python train.py --head_dim=64 --vocab_size=8192 --positions="rope" --bias="none" --tie_embeddings=false --extras=["local attention windows", "gated attention", "norms scaled by depth", "capped logits"] --init_std_up=0.0178 --lr=0.00147 --warmup_steps=442 --decay_shape="linear" --seq_len=1024 --train_tokens=649900000
Each number is 128 + 24 x the weight over its row's rms, rounded and kept within 0 to 255. Layers, rows and columns count from 0. Numbers have three digits each. The size before them is the row's rms in percent of the matrix's.

# layer 7 attention output (transposed), 320x320, rms 0.0443, rows 43-63,107-127,171-191,235-255,298-319, columns 256-319
098:113119147111123131120165135149139137163152105141122101101140129121135110156129089114125112130167185109153093115113151108122181105125124144108136145130134107106132118101138134148164138158110121
099:111130080145130041098108130122108183089114128157097132160124120081131129096117108126145155167177135117134130122115132145107153147164165129119142146097132091160120125153150142124058089119148136
099:150107141119102134108133101130080131137148064164141108165189143079117131147079105154153180129146124126140117084133163097156139168139152161110152148114124107105115111141113140133100113150161108
107:153109117152105141111130105154125154155124098094102162094128139098109152117094113124106140172130136101139153107162181135134137112091108133166122144113110130099106102150107165084153154185135145
093:110165100124135139118155167123120145169111116113140105156104118181108103112118153111115145072076162152196148124108146165127112101149091060120120120121106081130128113118134071139126125138106125
081:106190104132087091100115114086146164139121133128143118150121143152124128111121112117157129106103131121110156163148144151115123106162107096106103099096115096133093155128149118112089083096119123
097:108105127101157109166178166139126109150118102141184113109123130146144133160121125128085143127093150128152119104118125145154111134112124093143099114140156113107108132129103135133104130111107118
099:152118148125140082188134133153101147132158126101126095136147122120120106135107111153111129093123097135107134138111126123129089142166129115124113108139132131133108139203072157121148172139099125
097:116094062161105138126161127114103181107184129153136129133101110092122152123181108127147141157162106137145110149119106130163138138128173123086129131134136126110166141161164128116108113148140136
092:129144094143131150172129110117063129124153138148154158138113114158131116119097150115147139143152091135164141106151125136161168121105123085111099152142113088157105139118144125133109113107133118
110:127133144142062159090135100092105142143157148134119141123143140161130163100172119113123188118148183129161136116163127092134135094134112131131168152156162059143102161120112106155056099111106126
112:122140120142124119110161116120139147106102128121124144175140119178177125137145095095121118105110135118118096090096143134092126094110111084142142115119113129140131151148166111160166067113128117
101:150150150145123123161137146187123140119131133140100104143096145115120130140164169090124122109137131145087150126119110124139085172134171150171135117151161128145129115140111137092168142108129155
092:107130110135147149123170102127130104152094112117164156142137127148121126121127133077174109111123152085162105135099148095101160043075141061113122140108098125125162150115158080155146117144114113
100:118126128142106129112108116155117114117135132126129164115161105140175149159097115147121118111141110167158147105126117131117095140129107143100174154122134111124137129169124119111145116147120135
103:105142124154100160118127106149151157108153086107153139148101093143129153132138124128102111133169134145146142148123119124116131099106103130134131157130139144076115141150143149161147098089139144
101:124145142106139103086124161119069141134147155176099096160139158119115101126168070152123146117116152159102085106164147172090144152116130096130113111117128126165111080074147117154116139159145090
089:139142142132130120162110123120102132158137167110165132111155092144112105114099132091118150163144195137105100086139122110081140132156155159121133137096100144074129094143121131093124130164114145
103:117150136156108144084089135092125138099114128139095125167151108094137111148129151140136120115120126120137158123151159155102069109119075097141116114100142116126126146166143130134133091122153118
100:143100144121130130123149066147167176110093100156117117118149186116126104123109143120138136198116119115129146082114161111087068130106124117147171150110154122122134126142099124124147135114118138
102:122115156142148204107093129143162085130102140156123147100115160103161130162118149105133122145095128118174114134128122124128147145093148160114174112121112101115089109060148159128144139150122127
101:145085130116098135145147144112163102138170129135117097124091146133119125117122116079137101110097114120160126105161173134086150124142141087110119109103121087120123143121201139079121133140124128
099:111100097161083158139138156120119103124085131157139110156138106106116127118158119077141171177129115119121095126151153135092134080167136153130098117120149124125094096100139098152102138133116143
102:150102098100153141091108098130108125170115137159134125172160111147117101115128160132140178168120136084129142121129152140141138103123122084117150130139117120120105115112154134131126065126124077
097:119130118113113124095138099160116126135121132125120156125107141146116145132103082147143142127117129169132150072139170121173119079071130126147134107140132107130113124150116182109117144151137085
094:103153077141148103111120101124095133122162101117141112119118155114085103123123133089121110103160127141165130158110128129150125111071138092150106131112132119121093176122141117133115131112117170
083:131144133162081110126138147103105106124115102106142117131129142126156088087143087115138154160128109115135124112131144135107138120193127119104103130128152151141065146123148122120053118117132160
098:136110099148138126156158155144128162148115137145105090141101126118158124121114133077098106085069100113131119107146130137130141102131146121118066092146088155137094113147133134138070131121153147
096:149132152133149136123145096155158118129154136107119127160162093120133153134066106130150203102106130111153123090080097132120100093144107132136092139178172111121176126168113133118084162105132095
098:120125109127105136110161132163135167070110106134108106126124083135181138141126101169119142199074145095134132154136090185129094142131091149140152131128142083077141125160123171136128136115111120
090:128131127136140137154142116107097107113113161119097135142106128155148116151107103148128102106153161121119132115117137120164178101125132120108110110156111129141101154105110116103124152133093118
094:195131197118157115070144114096117104107129136139133161121113132119119167095113108162117185120082164150128164141148165124135164117098127125117096072163141117123087119128082139106111087087162101
092:097157083119116130154113101124133139121104163113146120158156136154107172169136139080097107136140103100118109107114116113087126124118120078155156150074157135143075176123093117148163103141106107
105:113149135153144119137150103126126128129150129120155160154138107128126128144120137167130153122148179158111183156124130104126116078108133155132142133113142112173177106083127082119158152148176143
100:138163182098134095114118106161092119136100131116128117120127147125113117142086100141119120115102082150129143108145136096111124154112146145139077126155121099148146110125128132100147131144097115
103:165091150103089125181148164135127103115152129144132134098144145140127132117097105094148120140125114151128116145114129125180112161107100080097167129145093128108173157132173099110143171144108142
101:151105126121078153163164158135132134112143106097118145093133112095141173117120137138120113151131157098155160145134154114126097125133099122122178157110157132104133128140141178125107123102112162
089:141176086143150123145113159160083153147145167163161091132102157114099113135159121122143104096155100162103117107178116119109112145066160106129101121121150162158105124081164099132150134161138105
101:142114141136151102178097147159172104150142157120109139102141097070108115150084145127112122074135169131114158131154097142136118141114153130153083090113080122115127146129114149107117136166170147
087:168163103128152131115110099105114131102127144102133168114125108145129088141116093151114142075119109136160191150190111154133125106107136077131109102112086119122104145171154127118147117138178138
096:151166106125112100113132110141124166179119151125143194143173126145154100120111183132130099107124093141154152067140170102104144130130106141151137138126084121180159093123165133135119161117153151
091:127079132145099141151114138098139164124123112161124125136132167113099087142132162094147087120115099118149118113177156136115132154152167121109120158122130107112129085106162105136105099113148184
107:105069168146142113114114136113118116124187100119140152121090122127106130133105110139163108138135126149111086125095136129109123111142132149149145160125132137152110114116089113154135132126140114
106:118096137079125153159166118146105170088108120089179162147128132147094119147116171174153119069103144130114138090134136102108157107071143095151090139138140121173111149127093159115135143132126161
110:154090117108146133137078116107108148149141136130109131121128158092099146192164124124121187152119137103155124121110190191115126112174147161125159121121113134097109063100139153162114106155135131
104:109128105148118118122139103116074156086101143142119111156119126147137112117135125106076132146155107141127124156119151175179145073118118137113125134126134112103124177115172150134104115126128162
104:099119148112124188127120152160103127143147101161105126092149157117137135132110120120111166169145131126096150082120129144080111168147122136142134117122159161111128136108134118119164147143093106
094:151096140091155089131117117115089164084150117096167129113099129157180150149136120157159128105159115097148162058099159114106108128125129104137129092119131143154132182121123124083105132111129112
098:094087156105115109107145149156132119115138100150130115095148150128151115135069108137187130192129124132121097119085157123106112118114137111134111090160131185126099165141123155127164122144091092
088:162167106152125179057140089121082147117095103126127125154137131133086127128128131096108171125132108118143140133111149150154142095155136148134179125117136134142146153139121084133136113106097110
092:134156096156100124138174146140125138131088118134122114156143135059096105139168134119130119125125127118116107158146138151122083148113157117105124165144109077110099117131121147140146109174129157
068:096117130129129139163112138116144109110099116149097148147114122100144087138109114142123134131131128102119134137167092149133097144118151160100099076139121125139109129166138149148093089125114146
112:144126131164107102148115143076060104122140152129170127130114139123163144123138172147140153141150114128110140144147144166120147129107116157089124112123114105110115113122156166156132091136147173
104:083144134106127145136151149113137138139124163139127129131158117117141158104107156113126097120138155162129111097103169087120135132178170127159144106113150158152120143113123169141139134109132129
113:106173125161167132130104096156139160114103115131103131167140080126126127097133144099099128118120129093102180134153137074142112110125132155142133143118108144074144168112161110119140089089093146
107:156147109094120126103126098135121121134124145155130129125128084130128124154130140117120125133114092158191163130161150114121174121128149161126126133098079128098125078139116129113091121192112153
106:134110140119120144099157119143158091131127146138157134144175161136146092118113136175135122116128156074105135171126106141097176179154128166121113135107115170179136144141115142094149148111084111
098:131123137133126113112157145089128107125180123126143157121101112107130159118133124125103087094222169120125133117126112105146087150136124065093122125150132115149114125115110180132116115113125164
107:116074138117164149146114140140128107136143137125136134126094142140145129167121133158149119115143150127104150070072114123077088108078177108149141150141165185098114128126126096105128145139140084
107:156123119116126091159124147116138117110119144099151096131119119108142126130105159145156121112118103130123133148150117160116130157131101157143109107144090133074100147104110188103128075183135137
097:138084124115124096095102089066133108110119125129133146174125112122150133133080084165140135115128152075117144135128112127081120131143136138099125091139171088109107109131160080102130125114156113
110:115129151099177155110127090117184162116140112078108105134150114151117139092096187119120094115105099142148144138143164072126137104133104134166173110120101107116133122133143118104116115142175147
085:140077159134161133118108151078131107126172130118135168140096165118109154169114151114151100097166153088130125114109167120179083126135156084111135119139095145117124074107105139116098105157140124
095:085129141095095139141121152111177142134139131120115067102144142148136148110135109104139128116119098147128122127089131129109156133129114139126158139119143131127109097172118109144107152146084133
102:105114115154087126161111131113102166105116122078161115131144147109126107096138120136164147155182129131102134120118114120134138119123128149131119151117091165140166158175136147126124120116145130
087:150142175142141091159117146144098103131122128149135124155173132122150125139103135095121127102117172124143122089114125117181113137154138140113153135143145161122138167145133122136096121125124093
098:165167116140118132122152158136130110109126128130131127138139137095128092109122133147106117124099145128105150112116150156134154130130142110147117113125137104123058122146153113080148179148144123
097:108165092123128111118107147118154116132117141096129155087098139119118141138120180113118106089130190101172133126147160141139122178150170101142089165098146116094078089133122083146127088098125160
073:126139126119075128145160143133152116141094118085105147115117192159147111141114107119142127120106147110117120104167102162120093133170121108107103175137127121130153131147127125125125144144141137
099:118138067134113094140188118113160181141120159133147137128116116131146156119152143099125115091099134149139124089102109177143113108143117106107118107105110074083124113151090144184130115138123129
091:168131130145159136130138177147153135105113163101132130135120152115112134129120139129139161133145110112112151134092112123125151104157113107105161158140152064117144120173084121077168160155127124
091:150168119114140171126154138156102140154161075156147107124124110113127117139103107114126150129117132104131140117118139076130140116128146092145127108118131127141153164103140132139148143149154166
080:126151137138130157123124111097068145110141146139109138171132100143103112123135143126123134123140108107129122123113167170132145085126126128097072102138077120111126145106131146128119112130125086
097:125150154119147112121158124168103126149099119121135128114115133128122162134110129144085134109124161079100158141158129082133132150136170112161117097095126134120130157103128136135117105110143138
101:130158103122139161122106138113158137146118138126122170149134114152111138144143092075065108126111130119136084099149145133095129143106135112159119124139111141155088165107132106129151140123109118
102:107131096209141123116129084114117136122157099164152139124123095133125123120195132161141182161178143165129187111135142107132121131097119135143119103139116103179138139078134149107147126133138113
094:147101133129159152125170106152132094141099096125134141100141164130146153133083077086144105132081160151129109129126144110120123114121128066102119130152087091133110131098149095132150129135126156
104:107114142105100107118104158139084114109139132123130089135108184148152130094113111120139123111145125133144117138123113126175117123167117121126118136085095127114143127182119103116133138126098122
095:159114121084111182159156135147097124139118088135147127134120163103069098146116077108148135141105144115101142153142128096138142134100116113158107111120154094126181112090154117138128132107124145
101:132129124117132091149125182117156126103144143138136126128120129122145159138148146132116053138120158137148081094151140200124111162141110115148155139107108176139108103135141101129097120109108113
090:153133129125127120143105145129133103132142171123162149146141102106148163172099132121078150138106136143109163132161114137133157144137137148117119121134121114077108135148082165095141132135140160
095:169133145111142154142099125110143126085137111121104114145118171066104143148131122131164133123110099152148119130155135124109119161115160114124138110146157109127136106147172126121135106158142157
107:140110137166132114135143112127132154085133194178123125122131126075134101094195154142090125172140160185130201097124119153095091139108161132151119140135085121130097126099159142095124158116132147
091:100093142174137168136121079115152139161123177108127100128149150113132094135156095121109109118107130128154111126105103143085143135096155169191157165127114094112123150111148145134145128117111156
120:097138142133122130125115142158118126180164166143076135130131156137160176096151159155131172143146107105141141141096130134097141151089145164112116119141124108138112087082109152140111124126132156
111:121157144166143113110165120184122107145128094109143186104128113157108115100085136105153145127156142145168113137109130131165164075105135093097129108124113113132103116134095132106130134085149089
117:110159133132134135109140095175117122130133097095157130157136164122104161137120118163091137104150192117110118141118151118071122090139137110108103111124136133147098137131093130117141089121152139
109:171104133121113127145102078149096149130169111132113084168121102151118106128089126152160143132151139140128140174120138113133106104163146098144099134077146094147089104165103116146108152077135094
110:138094119119138140137128092133108147114113128133174141129134137124069132111126121114138132168132108139134149130112132093143152115095150090138111179118149105127113156138134120145154081138150108
100:068173109114120130103116149159153139154119137164117158135154133131185155107140148132071145097125154144129155130105130112116099129168075135116154071131134118103110109121096138117112155119093126
110:120156085128106149108117127156144172127110086103112093131106136115114114139110123149121092112155145144161168152126152117120178098104130104099083098130102135085158144122143160128133110105099150
108:161127142114090083091179119132115142142123110080172139096170144121150149138141141111127152184084102150131096124134109143127143113106137110092141129136107113126115091120083136110152103097106109
084:129159149146081139110148094111164123125139139118165134129104126134115130117144194121129112125119106149129142150103161128172139125119139167165144148123112126115126153124166094125128082145083097
128:123120110153124126133140114120121143110114141109128105126122120113127112140175091119159123135150122089089113136152119179117088165158129134165109140110167085125153145167161133107140128111123131
085:146081123147173101145112176100090131114146140158106100137117106098148098134114133153167109174124117084134115080151137168134096127145118144184100160104170140156095162126149153123136117148127145
098:090095114128118133071113112093094122130107119138158120111157106142114131102091136146128163100133142131120118122141120119110167081144081132168130143145156084098139159183126122168113106081122150
102:078160094139166105130128125148111107137138127167117148159141111153168148116145113104090111118144167130147158108131163122168096131153139130147173079097131152157117155150131152118086137094142114
116:122136154113151125139128150162152141091155114152160120145115133156092094116127166107153100071125125126128131123116114075134113179099152134187101154144119146155164137118126090125154112173109113
114:138120117065151129101123129125128149082147121128112067141138114177108079123152119103123119147135111166156137126156153116083157142128128131133116125099135119133087100128163163168113125134098141
111:118143151127120074138098135149093133138167101108136132110149111118132138143129103175082141140171100067137086106156154121112117137163131132117116120106131154133075146180093166101177160128148142
113:157160099155175164126118165157138155113113107131144166147129111078121109149149097182157147148154106128111146154127121154140159130131124157144103169083095133102154149137149173125148114151131177
104:118157124146146091115128148120117113142178169151111161126099140149160156110147160157137134103146157173121152115096156089139141130086135079101145111164136126158128055121121113129093157145151099
101:158083150109163113109132165154149161152129148129147133101134125126130116130117096083139153144092096174093080161147172123153175113131083137112077143137130131106116149111151161078118115097101110
103:098141122100132133072083150145137141114116122158095094127143126087103140136122112157127124117122139095119119139147179143096142130167106154178105087154176127074090131118141149128166127101108151
106:166091114148144153111111093138141120115156083165140096154163112141137156115103147115110102124153123119139169134131116064138130145155150128177177141094143180154114130150104117149102085170126136
095:141144115150185099114103088138098088107111106107125164157155144158146136135082142123136119175137145090148153123115143110149130109145161076071142153149114132128125094150127141121142107100155139
# layer 7 attention value, 64x320, rms 0.0415, rows 43-63, columns 256-319
101:105085126124110143130142128148118108136186129092128105141102133134158131160156112146161143116144158069126154113106112107137177120116136135097123127104129118133131127146096123110136156162108144
102:076191171122163138172105112107096093103130111139125101121169142088177124087115120120184130150105129099148142157106150114145096116117144162165116152121165151129118144125123120139106084108128136
102:164148127118104109137062148074075125148144178139159075159123137119102113106101127130107132123184069123136122126129131099088177171125129126153128097128141099096111115105126088121121156134145121
108:146177133149125143134103088177128142182150105108150137147116144148116108125120205167111150130111121132121144102162159111113152126137105113129104142149136119149086153113140076106133120157147097
095:169143079127155163125119162149110130170097129132123138103100077144132124166151175103076113129073149121146115147131081164166147122144135140153124123099133168113123075113125131125152116129098115
096:123161145124108128125134188128138098119139112130138113105118137127134139134144118129165099149082148107148138133091123135115164117146124155137079111119084133120117180122164142139118116147048128
099:110127129116163123117136119122140144117143133110128154131125127127117142148147123118119151123133116052109090139158127162171118128087150163143070110152144143146084107062125138144127124114166145
102:137129104147140109158147107150176160155130140137125126118127137142112126103116145093116146124116138111104184136090098158125085128144143144163158147162145146110080126144123135116106131109088128
101:141064144155115114148114131089075137096122108124118105143116120146146139109086084130149155165114128092140101114129118138158120137124130128145128154109140114097116128118159117150108139089088111
104:155109132101137107109140113140143129174118125149123131144120153107117178101108153103176149129172121122149106111113121107143112158159138118141102180170134114133161126151129130152136144135166113
097:165133126119125124125145115128131107153130125163142079168134185121165155166136099143163101166122077119131160100150116136175171168178142093142135161120145115110151119181135120109105134133115143
097:129111124111125164110169092121161136163131114149119129118135094109164115124131135120112083114138158161137129128115131114163146128070128138113154102155164095109115166120128150157153111135132067
105:120168141151109113136123144160104148133100099126120112113131133124184141110155127127089097115124109149118131128106122096136166091124091148147184158174135137133116165128133127118081125108147132
104:102110103141138155135166142084102152077151122107077125126095107103091164125155124135108158106112109121134129147125132163131155124107120129178102137101109119154127134153165179098140124143109102
099:107081121138128136162147115117128079110123157141116128121124142153123120149105115160135147138154128137158117122134125136119124117140121158197148106180107141174119105117168094117177119145116116
107:125108183143120121162121117148158116085158127120173110080073124152120175077159127166105114135114134085136129135111087128125130139152109134110104095139162113116095105122159123098142113113130146
096:151123138100119133155153096129117131083111133109105170145120123166106075127149100155113156138133096138128144185127070144090143125106137124160118151138119167115120100119117109139118152153133094
095:144169084146143099110103141128181124135090128136098118129103124145151102134138102140156107112131090114129180121153115105184126137112130161144126107108091161106128085156116153108086110101134134
093:116110108111124112157142170106169132116122110141128107079143149138130098126109146148146127149081138118125140095116111149137126171132076166171111124108134097157104110150155161183093123115130155
104:109143143130144115140111129130129150112101142137117099131142138114134120145141133084113092112141109132150151112165183186079107130084138097134163145102160140161154128147121068141150132140130124
095:127113139164106113114098137136159122105153167136163181091104168127134151092161121104105124075082121138132101152097165135124158098163151107120117153149115093104144083107127148111160140153111140
# layer 7 MLP gate, 640x320, rms 0.0643, rows 0-28, columns 256-319
108:145068151131134069150157114106145148162116111126149117164153076140140113134119142089102092105101165158108097123085115113081157138138120141143123115123106085169145161101123137162099139138153119
106:137155139153142138110124158108128118129150133097151140096135167133094141163113109109137095138086155153125126141130144134138126109188093086141127132170165065161135091155113149122142115120122124
104:118141120130103185144146112115106158141110161157113142109131135128088114118149127125181097113103130140138180156178136137153116141054131111110143113157139137141143150106123067089156138205088159
112:123125104181143097117160148132152156136119142054121124118125115099139160108115145125148108167105140071081136135153133123118128106137170139165114119119172078148168143142126171126120169148144160
093:124174122123120091147124149128128171131140109106105145105137080166108167136136116132155118073148120148114105133145136093119106125138147103083191110107137105091103117124125166139110109099141136
098:108134149106093179162097133114087053067099101141155120164112121120117094060149142097084145140173097140133100148197094123130125137144112083149102140104128133167110119108120149135107177128168133
104:130130124146134102112150116136107148070087090157154116167124116114156129140112125167159093088120121162139126117119163123136129176095181129108093078134102161177093118105169124141110103107141134
094:144148157130168131140113074146143137126133144156140119135152106136128103107157121138084108094128102146139125116133156124102129119134114115128162144125146112137126127164072105118138120144121092
098:125121158130112137162109080141130093111130116122166135136157132134115168123149144125140144109143149112115088093140118119076057159115108163120170145165130123168140130151115097159137126104140147
090:113110115162093171108125089119096139123129150113130135093140135144130103158063145089153116142096191142150102157103144152127050150100135157107156127177108126102159163118144120127117082156125126
109:103141142137122071103151136136088077111139133144129093145141131121164142139129114099099131150077138100092118131149142158117137129132127133086144135122117113125159067151121123117166137115134125
090:115130148141104115121124114161139156125070194104161096110115139122145111180109122136137138117122138137093135139114141138106163179091152156117140151143113109112152134095133150118108064126127144
094:133115126152140092142170146133138112109133143109122158151125110121150157134116082045138126130124155077152195129124121079173121106103132160115114100182101183126155145147135099144085113150108129
099:169150130130164191106152128124127108134117142122110131141168127157136124105092179119158141166163148138173168145160102127106102124122137119149126156108153098110084114086078109120116126154094121
105:168126150140150113154089129110155119102131117119118155159137140114102123096162110096158064141128102159164131102063108109118191148183128111095103166128120179110173148125145162162124141152158121
100:142159119148113124091139123126154176167111136155096138106122091124120136123143173085111135124185123207140158130096113155130134099084117148132151142184126115129146179134116103100123134155088121
093:128112168152158108123102158116132129104097170130116085107138142123123146169148133128147094155122104124129151120106124128097152113134144138185136135082124159135086123151133143150135137138168129
116:136142070161153172123133121131115107152131118128146143090098112101135149130127171161098153129152137147116077134119114116131093133102129150114131130152121154135159144116132166139131117131132129
090:115127143121123189108140120123163173150161115152130119118152112136154151148138131159145186113152131111125108164128124099128178121109128124076173082146151126123148143112139115112143141131113107
101:157137117150183148132132145107140163105091121131124088129159095078092145147137111130136096087122117183129117115144120095139133134082116116071085091134161076104113116109132135136079087154142151
095:121148117132128144097143152166138163175095128141119141161112119123133148169125077120137113117172118172085079112150138118078145121138126137104161149114086123143128134118121160151152114165118133
100:171129120140141114118143164125131120116125097120140129140145134191132123163110139109121109114108103160100123137189148171119100155123122129125130107132134080137071133168139079102112116097082143
101:140099139101155161089106142147112087107133113159100150114124086122067105112170167143111143113159130127102160133142138156158132109120133099149136122083131119133126130161105170134125142163150128
102:111178117110155155111116139101131120132104103124135103121102112095111139131140112133099130162172119165180178141104093121114145115079139151118135137104144141094161135137115125178094104116147136
100:174111116175094112102134113107135087103109124129127119130178128147146150127135116120096136078124182116169093114141157134117121082138118099074122112091109146107122122153124138136140113090149113
100:097135140129100113098135119127099154168123083114119080155102124065133152134127155104093149137129126130112105154144185121097126125166106149119093122160130092129123174112120155137123107127117124
109:115130082161106129134149100090095134139130158108141138140134093113125155098127134151113161145117104145111152144105138106136130139084130178125170116140107168114141164132107135141127122136165085
114:131130085160116171140098095113135134106190126133141103130149128119128106142163130127106157143106130160113120084089152128123161146127136169096111131083139137123140147147141106088110091151147107
089:135124096116110142099138133157125112152095113122098176102113103121106120126126120051101175141087162115145113153146129147135126112139138148111111099124147132126142098071120118106169126167125143
# layer 7 MLP up, 640x320, rms 0.0607, rows 0-28, columns 256-319
114:124133135150169116139151116157127147153123105126124124121151103130114162166118166123099131096144124176112119145098118072117112130097135125185116143116124128150140134135122155145111129122128152
096:139104122169115085147106113102159148126138125149139152156152105134114125134113122143133136150112124123160154148137109118154154155117154135125126142143102146061090123144131104116144140086069126
107:103124095143117110107116131130178136123144114130111142106149112119143160118099139108077114131102128145120132134093112126136127118111122154153088147126088163136129171142136144175100121138176131
107:139141097169157103097098193150121095122166090144183140104142187127124106132126160076117091118122138106106115103137114105117114116148130171127123153153153099125157181161166129088117157133141084
084:142109116166177124156150159110124099150191157131100143106095155098163149128139082177099142142134122142156122133139099148139125130142127135145091137141124164103094141141151147088146182148123122
106:119156103114144122124115123128132152144092164124162133151125143134146147121150095080160118103121154120147135133169147164119143131132143078147127101123116087136193154120134104133127150079130155
106:134130131130123107151168123135104106118080140106118205127102125104144126132110090144160106135121137146085112119161163133105136145146116164102146120162083123175109122118108157151114119156132159
100:117150106097148078167135154163099113113120188118137129069159115137129159154128110155137118157134163122130143092142120141146095121107130090104088129118134133073119079132140107095091126153119113
102:137133124096064128096140150098078142125121123132131115171103128145176142148133125131153178124146112134135128115137136166130152164059180120086088124123129142119130141107164102133132133125107151
093:139146123115147102130148153147132155135125126135153123144116148135158147138136133147094131094175118105099186118114125049114189109134132099166109121086128120159113154145110106115135144124153121
114:112111103136112137118130137128158120161128131163143134139108137115124090155136109136098117121127192120109139115136117138130149163156142151154108130132147157090150118114162075107118111104098154
098:122144134142109131118143147115123107108134078099146100144132136122105152120143136165134115141111174139104115170161110138136061125169162135155082109094138133174130121182133158142179145097152129
100:083130149122157142080078119154162121144127100093144093109130129136123104156173166125107128092133125154136118148077166142150166104138136091172163123106145100126118161161136078127092120094114148
096:145121116157111078132137128132139129130122088088153165123123133086131082140186114145135138160165101113138118112102100135108153155128173141098103117151123080102113187114174106114164086129114061
101:113134175139148121145101111157136152137104145129132097095132107150085123123128192099135156152149089080143133153120107112112141095102134115120151138129123132116148160101084106092150143166146101
095:110152104150123139105151125147108141113128148099141128099168148069144169143130127118133186136105151148168167130120108132111118123118170185183119108102112170114157145082124207117122100096130136
098:111167153150102156116110098159143135135082114144139103128152122163127121155173120139121127138092113169117118142121115069118078094128124150132189146128098144113154158090104116121123111116128119
098:166128097136129181142128108121109155120158133096147125167086109175156143100095143116120150130119092091143092099067110123093151103103147132158123133168147173167161173089173143128111109132149123
084:100121138135114166120114141127121146114156146152123099134123117116153120150088104145112137154113148086092110101085144148121150151120141104162125109101074089138148151158127164112156138134106120
095:105133148068123088081098133143169143164106094137120152130096161123130117122140164112140097123136132162146174182090152137123154094102139119140093179129110110110115103135155095147156125159075137
109:164094137160122175138128123077137142155117100161118140159103098145165134133103112123153123120116125143116110123131176087099099109118135114134154136094127156137131088115143126098132120107139136
107:117140093100137123116125135132117137152151076132139141139140118120133129171135150171140114133167122142150110105175124103138110122152097098115156097114153126150130119136131114129120114146129151
095:116137122102122063133087128131138154160151139179130097102091139165107128084141156134115151123104114101146097151144157177126135133024130132135111099135087131139129080116144115108089100108139177
090:127126151139112137158138124138109141119122146150098097134141116139175133112134110135118129093110099093126133165139142137110103116108106114118119102142115129095121106138138128102180144133128153
101:143139159116107088107077126137179134116173158126143116093110148078155143142115131103127091141139090137153151141131108134137131165157116144155170133112124130117140149155147175113180160146105152
104:119125108127149115118132124116138100121107106105148122117126145098136110178135103138120119157110146046131164152145119119144118101102136177176108096089085148133101122122119173086176137160160147
112:150112112116139089156108118145114124094130107127153097128115166094105161159139145108149161136142103141156139155160128146140104154134108129160113140106098157137113136126104149149067124088151154
097:127097135117083116115133140126098099130202142135156089108153089130163151074126147134166102078137125133138146140111118145134135126133132099099142122114086126151186144137152156120107127135149128
084:122111131092114112101158142121113081133108175140106129129111110115137115072127119115124130136101119134102113176139111157128116101093144136137133110111117148136088168108104117121138074181134130
# layer 7 MLP down (transposed), 640x320, rms 0.0559, rows 0-28, columns 256-319
097:100171114169169110102142095133107135145173147123111164118121170114097177197112112158103180128136115170135137146092161107169105150116141077095127146081121177097117106112161130113106087127114149
096:130120163084148102124121121123069142133125146110116109180125107114111118103124123151118123100105078125123148129159128172128117101107168153122122107080091134132136100077110119088087108164135089
099:133125132134075128102170131109105112129120145153119138107142151135132134136123138158103089102093088127113128098104096122161115111145143140149128138118091185120120163121109094123170158183142119
103:140115099087161099131154139148156100111132147146107107122125141125129147134147162105127128134167125111115099179102139143178106171141168080119131083150152161139101124141151151120093161118163163
088:140119123061101148139145100156135163103098102142199125114169090150090106157092175111098150157167164123089157105094144144102126122127136111103172136121108128152171100069113108172097107123092120
106:137096138119111104146099104087083127112115147162151171095138147127123121122143119103152117122127124152150108140141117081136118114100142101134115141161134100136116126123137158107161112169188130
103:125141102123124153103157112127133103128095132151131153140136124118148113145144121129154135127105153162104122109157104177117132166153136121060098101125124059110129087134114127105141107127181140
105:133143121106148104158088082138142138122096181117158109099118144154150127113129094154146124134102099162116142111143163106125095163170104108106161135106138121147105121147101129101137127139122130
093:111156178127129123185146136146136136128126128072148121110168125086142156114153148115095110160170115097123089149135167121172097169138100197154135099136151108137127125163163119148127085136103143
085:159130111109136135105149133135116157109133158146172101128132143133112122160069112125119152137115145147121130134150138110109117089120136078148093102136124098126124138149132111130150131136123168
091:086144127134140074111122132160112135120119115149152125121125119125102109118142088127125147099146075134098118111115157162145122151117142131140114155098125120115118137128104144135152134106127126
094:105175132165108130128134106174109123106133077085167072126142159110087140145105148173140134145136166144082153162155119124096118157164152144132079155138102117164159123176121154157130120069118152
100:115142130102150140127135114133104149077135056153156111108134158124144118134137153199120115156167148132132097108127097153059114112164137135104095192094119114136149113108130169130155155137096138
087:144172097118163151123111114119123121124125100121067143127159128143136123098078105122147103153130176134138156203139130120103081091142110129123139178126178123113099082166111137147092119136156131
104:094121111167107122125169129161101108153146136126138140116110142091141146123142097158108145104106138147127107181170139117158092132128096136121122084136128087142057130145135110129148123105126115
101:089090153136135127161093123089131092126145171151125098186101102143098105077103118164115109088133084122093071118129144120124105097119109106108124149105133102138113125152148097153090128113131132
101:170133098126132167139172130087126140156151082137133161153128143104106112084127151150091170137107132140152116129116111121139117125116136114092140099156156112131114112151166135148125144105084152
101:117158144121155121105126171146125118114093083099111132105136155126115154118146104122126125116125154165134121137149136150155106131142093111118121109145108078087159101166147158117117144152136118
097:121146141114140125124172101089161139131156097110129136093155137132112158107141141123182164133150108132148132117149131116146174121135122146024139127150164154133144131073137112131128138140145101
100:111102108155114156141153112151121101171135179121144117096179110162164169136112090112109136175139132078102127143140087171118089143174119121119134147124124145150164172101093168149127160097139127
100:101099121147114095137110147112107086124141117137131130119117148130122115104125143147083172148112131081169186103122093151141119123141156142169100105176177114079150126127127117165101132095110115
113:132146103131144140189139122060133133122162137124163129116136113070116146156142138117133144126131134141164108104124089095107117149125122108111130153153129138158125108141132137123142097110138141
106:138137142120123164132127086140097086132092097103148154140114105098156147146161137127159133105162151184118143091094118073125148097166141150119153144105163125136092145173133135133085132148127099
083:151114119134119117135121147134123111113140138106158129148115156078099118165167110100085110154126188136078076132097106166221128162138152138153128134133133102174086147146114081144119132119168140
107:139106132116130169084174166088094094094111150156088163133132133129118118151108123158140176159117099100122088116176120154159149132172104150138105121128111113144123155113082120136112109144139142
106:103110153160116126079145167103109122112154170127117106150067125106106159127136137135164136148110139124127127150118148112104099161169137167127108164115160114129134136142118120149163115133111131
117:118108113139181099156152161111147114103130118189086157116126151172147161176147093151159147150128181098137129125158114159142127122170147091123077171082111142138135091143145133133111140103135152
108:120112130176134145126111103120112141130140143132121097139128120134141076139131158161122100094134155186148117143106143130133139146119158111142170172098147124142145115157098084116151076160163099
095:114107135192105153110126119112144133129142100102137130143127134165160139169135125136135135158135117100146126124112113118119130191146114165124146117140145120132126102119110151152107177127135132